config.toml
vocab_size = 5186
rope_base = 10000.0
init = "normal"
init_std_down = 0.01
lr_head = 0.00634
grad_clip = 1.0
warmup_steps = 239
seq_len = 512
dataset = "wikipedia_en"
Each number is 200 + 40 x the weight over its row's rms, rounded and kept within 0 to 999. Layers, rows and columns count from 0. The size before them is the row's rms in percent of the matrix's.

# layer 10 MLP down (transposed), 256x96, rms 0.134, rows 166-177, columns 0-95
099,229,254,261,103,214,166,262,231,229,219,182,206,197,165,218,177,216,211,145,176,202,176,109,185,188,203,282,191,150,257,167,206,155,202,192,145,179,154,252,219,162,234,202,146,246,175,245,197,187,140,227,141,189,175,209,217,229,271,183,218,124,195,220,219,213,252,270,157,238,228,142,213,252,186,244,293,196,231,181,236,170,159,218,275,265,148,164,168,207,213,213,213,135,197,158,238
108,279,211,185,203,136,267,233,200,222,198,192,176,125,192,221,162,158,113,182,166,228,264,211,253,169,240,189,207,192,187,208,176,165,189,153,187,212,207,261,189,302,232,161,167,217,170,189,222,234,224,211,169,178,117,219,152,172,193,227,180,149,175,193,124,211,167,271,218,185,206,300,158,219,204,197,135,120,213,214,171,289,237,162,279,220,178,168,178,209,222,157,155,208,246,228,232
103,176,213,246,261,199,226,238,275,213,260,160,92,239,202,272,212,195,294,232,170,192,191,144,195,252,154,213,206,125,169,137,253,169,226,275,164,149,161,115,224,203,144,162,172,122,137,223,191,190,139,200,231,207,243,235,197,185,225,195,207,133,217,209,185,192,234,233,218,194,218,208,225,160,235,219,292,242,194,183,206,214,141,223,171,185,203,209,177,155,219,244,218,156,241,172,187
111,246,172,299,165,239,159,270,224,234,111,229,134,262,203,220,177,306,174,207,218,196,207,221,225,162,199,232,258,226,200,194,141,183,210,213,135,199,202,205,188,168,167,223,205,183,155,270,183,128,183,271,217,229,153,200,202,178,267,242,225,178,211,192,181,231,264,206,182,262,213,189,207,184,186,125,208,191,185,145,99,206,183,160,206,152,302,201,170,218,181,194,241,152,218,176,173
114,210,161,274,243,197,252,144,248,188,197,211,170,209,306,278,247,192,222,178,191,230,225,303,193,178,187,194,135,193,155,240,197,202,194,199,193,208,194,127,193,230,198,153,233,236,258,244,210,124,294,191,242,181,188,181,209,154,157,207,216,194,206,258,203,257,201,199,210,131,179,204,171,218,154,218,214,174,218,175,103,208,208,203,184,146,145,260,202,211,296,220,123,153,227,180,194
103,213,156,246,171,237,184,263,207,221,211,270,261,204,161,170,216,182,263,241,135,213,216,214,228,224,228,196,193,277,231,256,275,160,165,140,86,199,148,235,238,219,151,167,243,181,251,196,155,206,199,225,243,210,160,161,235,226,188,238,191,183,220,164,180,243,286,234,179,249,270,195,171,204,205,162,96,178,269,147,205,207,166,153,245,215,159,221,210,206,170,153,213,250,242,205,197
091,135,131,183,200,247,212,227,247,163,224,247,211,276,246,197,197,195,173,212,200,274,177,233,211,168,155,208,270,203,231,181,159,145,226,225,254,253,191,231,213,260,194,301,188,149,286,233,215,184,258,240,174,237,150,193,76,231,197,204,194,204,183,266,166,203,191,217,253,213,196,259,195,184,135,137,160,240,180,133,213,155,190,141,181,161,221,169,168,183,226,209,167,226,237,202,160
106,182,221,264,206,248,233,133,237,292,135,212,174,184,175,229,196,254,259,182,123,134,210,181,198,190,156,184,226,223,222,130,250,212,226,185,275,208,152,169,290,247,129,220,205,160,228,299,213,240,173,189,207,229,210,254,201,189,163,236,220,207,219,191,212,137,190,258,204,244,223,238,189,164,175,210,158,199,179,185,139,228,214,189,174,162,246,220,187,192,187,242,167,291,143,174,120
099,243,181,252,192,166,252,176,188,213,227,135,209,205,204,176,157,132,182,195,202,98,152,172,110,306,220,248,213,216,176,261,215,144,206,162,213,179,261,213,159,176,140,207,219,171,200,193,232,181,235,156,187,220,160,175,150,179,249,137,227,326,215,117,190,140,237,168,224,259,179,200,224,215,240,106,200,210,219,174,187,227,212,233,216,191,190,208,224,212,187,182,199,245,201,211,272
088,201,205,186,281,159,214,164,196,287,310,190,295,241,196,183,246,158,271,127,211,215,208,207,238,213,164,231,244,236,243,201,188,219,242,202,187,211,175,228,188,174,177,194,126,238,216,197,215,229,186,221,185,252,94,204,225,188,207,200,178,204,180,201,200,232,170,171,261,186,148,140,165,209,186,194,181,217,139,216,168,176,244,242,235,152,251,204,173,146,159,166,104,212,218,169,93
117,222,202,211,214,210,206,270,179,185,251,303,157,216,242,184,234,203,233,221,183,235,185,273,226,234,216,158,222,189,272,192,192,181,172,162,344,163,160,161,162,248,157,144,177,211,217,262,194,297,180,208,198,164,175,190,212,211,116,203,198,234,177,258,183,223,266,272,235,186,209,204,155,164,193,155,195,251,188,228,241,140,224,154,182,192,212,169,260,279,180,175,154,208,229,219,188
099,253,162,200,149,170,116,212,286,166,192,217,184,274,206,206,180,215,227,171,259,202,260,173,208,129,188,143,171,190,238,220,138,166,216,159,259,196,124,187,207,188,173,171,255,192,162,162,267,215,193,235,263,153,215,250,261,258,196,224,233,265,264,209,227,163,262,298,183,269,232,120,229,149,198,213,179,210,228,226,197,230,197,231,170,263,227,265,197,211,196,213,200,222,191,180,186
# layer 10 MLP gate, 256x96, rms 0.142, rows 167-177, columns 0-95
106,213,188,240,210,153,213,181,253,200,151,209,232,201,216,205,187,220,175,183,200,252,240,212,160,218,213,146,181,189,248,269,247,138,241,176,274,177,153,159,199,202,192,243,244,151,250,212,138,172,153,211,206,241,223,189,222,228,99,119,232,233,222,111,162,226,240,94,197,207,233,202,161,245,180,163,177,192,161,200,181,197,151,99,246,171,134,203,184,298,228,173,196,220,247,173,218
099,215,223,176,183,149,253,218,218,177,171,180,225,238,215,204,147,225,228,240,223,183,205,253,199,154,118,54,278,217,196,276,229,193,225,174,211,233,174,186,204,201,227,166,153,193,207,264,207,199,199,211,227,198,171,202,150,223,123,194,197,232,225,140,144,177,222,84,251,223,197,134,158,174,177,136,234,151,270,207,206,176,173,139,203,224,211,161,206,194,190,189,149,253,230,239,275
110,192,241,239,174,230,250,185,131,287,188,220,171,131,183,172,196,235,234,211,239,240,189,224,221,193,183,195,198,177,230,228,278,189,239,158,235,177,160,224,200,182,74,209,213,199,238,244,180,170,164,133,256,222,174,237,206,174,218,151,190,220,200,146,229,166,279,149,144,253,212,131,159,234,199,223,179,185,180,201,124,192,261,112,191,147,236,153,218,164,208,215,207,126,275,211,237
115,163,275,204,242,226,227,227,124,250,236,193,202,209,157,210,162,193,196,183,121,183,235,167,265,181,184,133,188,235,149,221,190,206,240,131,214,164,189,209,246,178,170,246,188,255,215,205,198,257,209,321,138,176,230,260,212,177,143,201,174,119,242,165,137,261,218,161,252,166,244,187,236,232,203,180,221,178,252,194,179,207,197,190,262,258,195,188,199,192,209,243,235,196,219,83,231
103,191,284,208,262,240,180,246,137,190,163,182,170,195,244,266,196,220,181,181,213,186,179,167,167,222,205,132,294,264,180,202,201,208,194,200,220,192,216,228,191,209,244,229,176,167,257,165,233,172,183,212,135,159,246,234,244,196,159,153,208,171,189,214,115,230,210,155,157,161,293,182,200,270,196,135,195,160,230,158,177,186,193,159,177,173,186,199,236,199,106,122,274,248,165,126,253
089,246,172,255,211,226,219,252,131,144,217,177,275,131,163,154,233,155,175,192,243,176,184,260,180,148,236,150,175,183,232,186,155,193,190,226,222,185,236,176,226,237,183,207,190,232,317,213,168,281,154,196,219,125,128,175,207,222,223,251,169,229,205,108,150,204,163,245,229,274,240,150,226,244,236,182,186,222,192,195,145,263,153,243,177,214,213,211,147,263,214,192,214,169,163,188,227
102,146,248,236,266,204,212,196,160,218,203,202,151,216,251,221,136,233,189,231,226,202,189,196,203,172,150,183,253,61,201,192,233,166,248,213,189,168,152,184,175,143,164,179,268,256,215,217,214,270,224,243,178,216,225,160,205,172,199,252,185,133,203,130,200,188,249,186,138,126,193,103,208,177,246,168,177,138,162,249,243,225,242,190,170,204,219,164,190,158,226,274,179,164,261,168,243
097,263,204,191,281,229,194,218,218,208,173,184,203,154,186,247,137,141,333,165,235,225,135,211,262,201,194,153,204,184,299,199,172,199,183,207,223,194,121,185,286,209,182,243,170,235,186,215,252,166,222,147,158,199,123,242,214,192,190,196,235,163,215,176,198,220,178,162,209,263,214,159,188,205,205,194,233,128,163,156,211,220,166,163,250,196,207,166,185,228,245,288,273,179,258,239,194
090,158,182,200,175,238,197,206,227,153,147,184,164,213,230,184,270,200,220,126,184,228,157,164,205,269,190,153,218,159,152,165,175,196,142,243,255,182,241,243,273,263,177,191,217,189,183,224,172,177,183,146,203,215,303,175,150,163,157,176,252,114,149,263,216,185,141,240,255,285,220,200,213,201,250,164,184,182,209,175,196,192,203,198,203,144,133,248,186,259,178,252,292,237,196,218,156
115,183,278,217,185,170,183,209,198,234,185,106,267,202,240,179,220,273,204,186,248,241,164,212,218,204,209,261,215,219,220,231,255,176,265,184,193,120,224,302,180,220,224,253,190,190,214,196,197,186,137,140,232,238,172,225,221,188,171,166,232,234,135,247,211,263,259,193,198,169,191,148,208,268,238,194,169,206,153,135,218,176,250,154,253,185,133,176,258,211,119,190,195,136,261,187,237
100,159,192,214,221,164,170,206,162,209,223,114,212,225,211,168,142,259,212,167,214,222,186,253,183,207,114,164,243,202,165,186,197,191,202,180,223,195,198,204,209,282,187,183,204,251,203,156,226,230,222,301,186,244,216,176,257,168,188,113,221,166,256,128,228,126,206,188,152,248,282,183,184,176,211,80,198,257,187,164,234,234,198,181,265,189,239,172,220,261,259,212,222,211,226,132,251
# layer 10 MLP up, 256x96, rms 0.142, rows 167-177, columns 0-95
110,189,190,191,172,248,239,237,167,203,125,246,167,204,133,202,208,222,184,264,121,188,201,215,173,70,173,199,162,230,161,180,176,204,149,198,231,230,218,213,145,125,234,154,213,164,227,183,172,209,217,221,204,153,251,211,139,199,188,234,169,268,157,137,175,236,154,186,193,266,210,214,204,208,208,143,224,179,159,231,190,204,145,236,118,172,198,316,194,171,179,153,209,162,106,187,215
107,248,202,197,182,293,138,170,251,262,262,184,231,232,193,234,203,233,229,194,233,234,172,189,229,219,141,225,174,205,233,257,130,230,244,175,212,155,115,144,238,195,187,214,214,117,153,239,222,206,240,166,168,199,203,179,189,226,158,199,122,223,202,290,198,199,217,169,216,178,223,195,238,227,209,179,137,250,255,260,275,172,187,206,240,203,196,227,141,182,124,248,173,177,161,161,104
110,201,223,156,194,171,160,157,127,158,202,142,134,216,224,284,208,158,148,215,184,139,213,225,207,152,183,172,182,288,172,216,182,219,211,253,183,192,215,228,198,231,219,229,176,130,223,228,179,226,180,202,163,196,217,157,179,199,206,266,186,200,194,228,214,194,163,241,215,195,175,216,174,222,218,204,247,251,239,198,280,196,121,321,239,246,150,203,229,301,245,146,241,187,183,294,131
121,240,234,181,235,209,287,169,203,199,222,267,186,276,203,240,134,167,140,215,203,211,247,205,238,150,128,173,199,218,140,274,228,128,219,188,237,297,217,255,267,193,179,205,204,248,233,213,157,202,218,236,178,199,180,222,260,270,233,207,195,172,209,215,189,173,174,200,232,228,269,205,242,229,166,176,203,281,145,201,192,286,202,201,165,212,136,242,264,182,259,141,162,199,194,155,230
114,179,138,228,171,178,242,226,186,276,245,244,251,280,151,162,210,231,226,170,192,246,156,201,259,224,130,234,150,165,127,167,185,193,184,218,180,244,225,231,193,194,158,217,215,292,160,195,207,253,211,175,237,245,139,244,146,223,209,230,203,193,193,204,257,221,222,229,260,239,135,180,174,169,271,219,196,188,187,277,213,226,205,221,235,227,277,276,137,197,209,296,164,183,241,197,172
090,270,208,193,136,107,239,207,159,241,189,177,196,228,171,194,196,262,193,206,187,262,132,203,217,268,139,252,194,177,231,219,211,233,149,160,215,193,220,235,278,175,153,212,232,179,174,277,258,187,110,173,159,239,290,141,209,219,239,244,239,196,164,178,214,222,153,165,220,261,257,215,269,179,202,175,201,251,150,172,164,201,200,208,170,160,150,182,201,202,249,206,202,122,218,146,152
111,218,156,147,226,175,112,222,210,156,272,225,214,210,191,183,186,124,213,263,244,184,227,151,166,233,198,210,185,209,156,194,157,259,280,236,176,211,216,115,245,242,192,219,187,128,163,244,190,192,134,259,217,194,155,216,197,217,224,151,189,126,232,275,165,227,184,160,204,169,183,154,155,172,208,211,214,264,198,98,117,202,266,191,208,181,200,261,183,202,184,241,209,213,269,148,212
097,205,179,181,160,210,214,203,178,243,260,190,222,204,187,150,186,149,180,268,221,159,229,222,209,144,138,198,225,289,190,300,120,99,197,215,235,181,128,210,169,299,210,239,138,185,181,205,227,198,301,157,275,166,227,182,237,203,171,177,106,242,174,181,182,170,197,162,215,252,189,211,213,155,157,202,191,225,156,185,200,190,230,198,187,202,249,181,162,154,213,168,156,235,147,239,204
091,184,235,262,190,238,209,196,181,129,218,189,205,230,179,234,169,137,251,246,187,260,155,180,204,275,217,93,106,205,131,222,150,233,173,201,227,212,249,245,230,214,172,204,168,210,156,198,210,140,213,208,161,152,269,158,209,164,117,160,208,181,148,232,206,213,223,225,218,210,207,253,192,205,227,212,201,189,304,165,199,222,161,198,153,140,150,196,157,201,214,279,281,271,196,214,202
111,151,177,219,170,255,210,216,235,109,249,211,157,205,241,114,238,204,173,214,196,203,226,184,244,220,199,200,217,145,62,209,191,186,193,121,174,201,155,147,205,229,192,228,157,225,206,225,195,268,290,257,155,196,277,208,267,234,236,256,100,210,203,195,262,234,194,194,151,175,164,262,185,168,201,149,207,224,209,160,224,244,207,252,212,229,202,209,232,180,195,203,237,199,276,191,203
101,211,298,113,275,205,196,230,138,139,166,250,158,186,230,182,182,220,183,224,191,192,211,237,204,141,243,202,183,227,223,225,217,295,211,231,179,206,246,241,207,203,191,204,232,159,188,213,213,201,181,138,188,161,210,271,207,134,207,175,197,226,141,217,165,211,190,207,106,55,198,260,191,192,200,239,236,113,189,185,131,209,251,200,181,211,219,177,154,156,150,242,195,160,226,223,189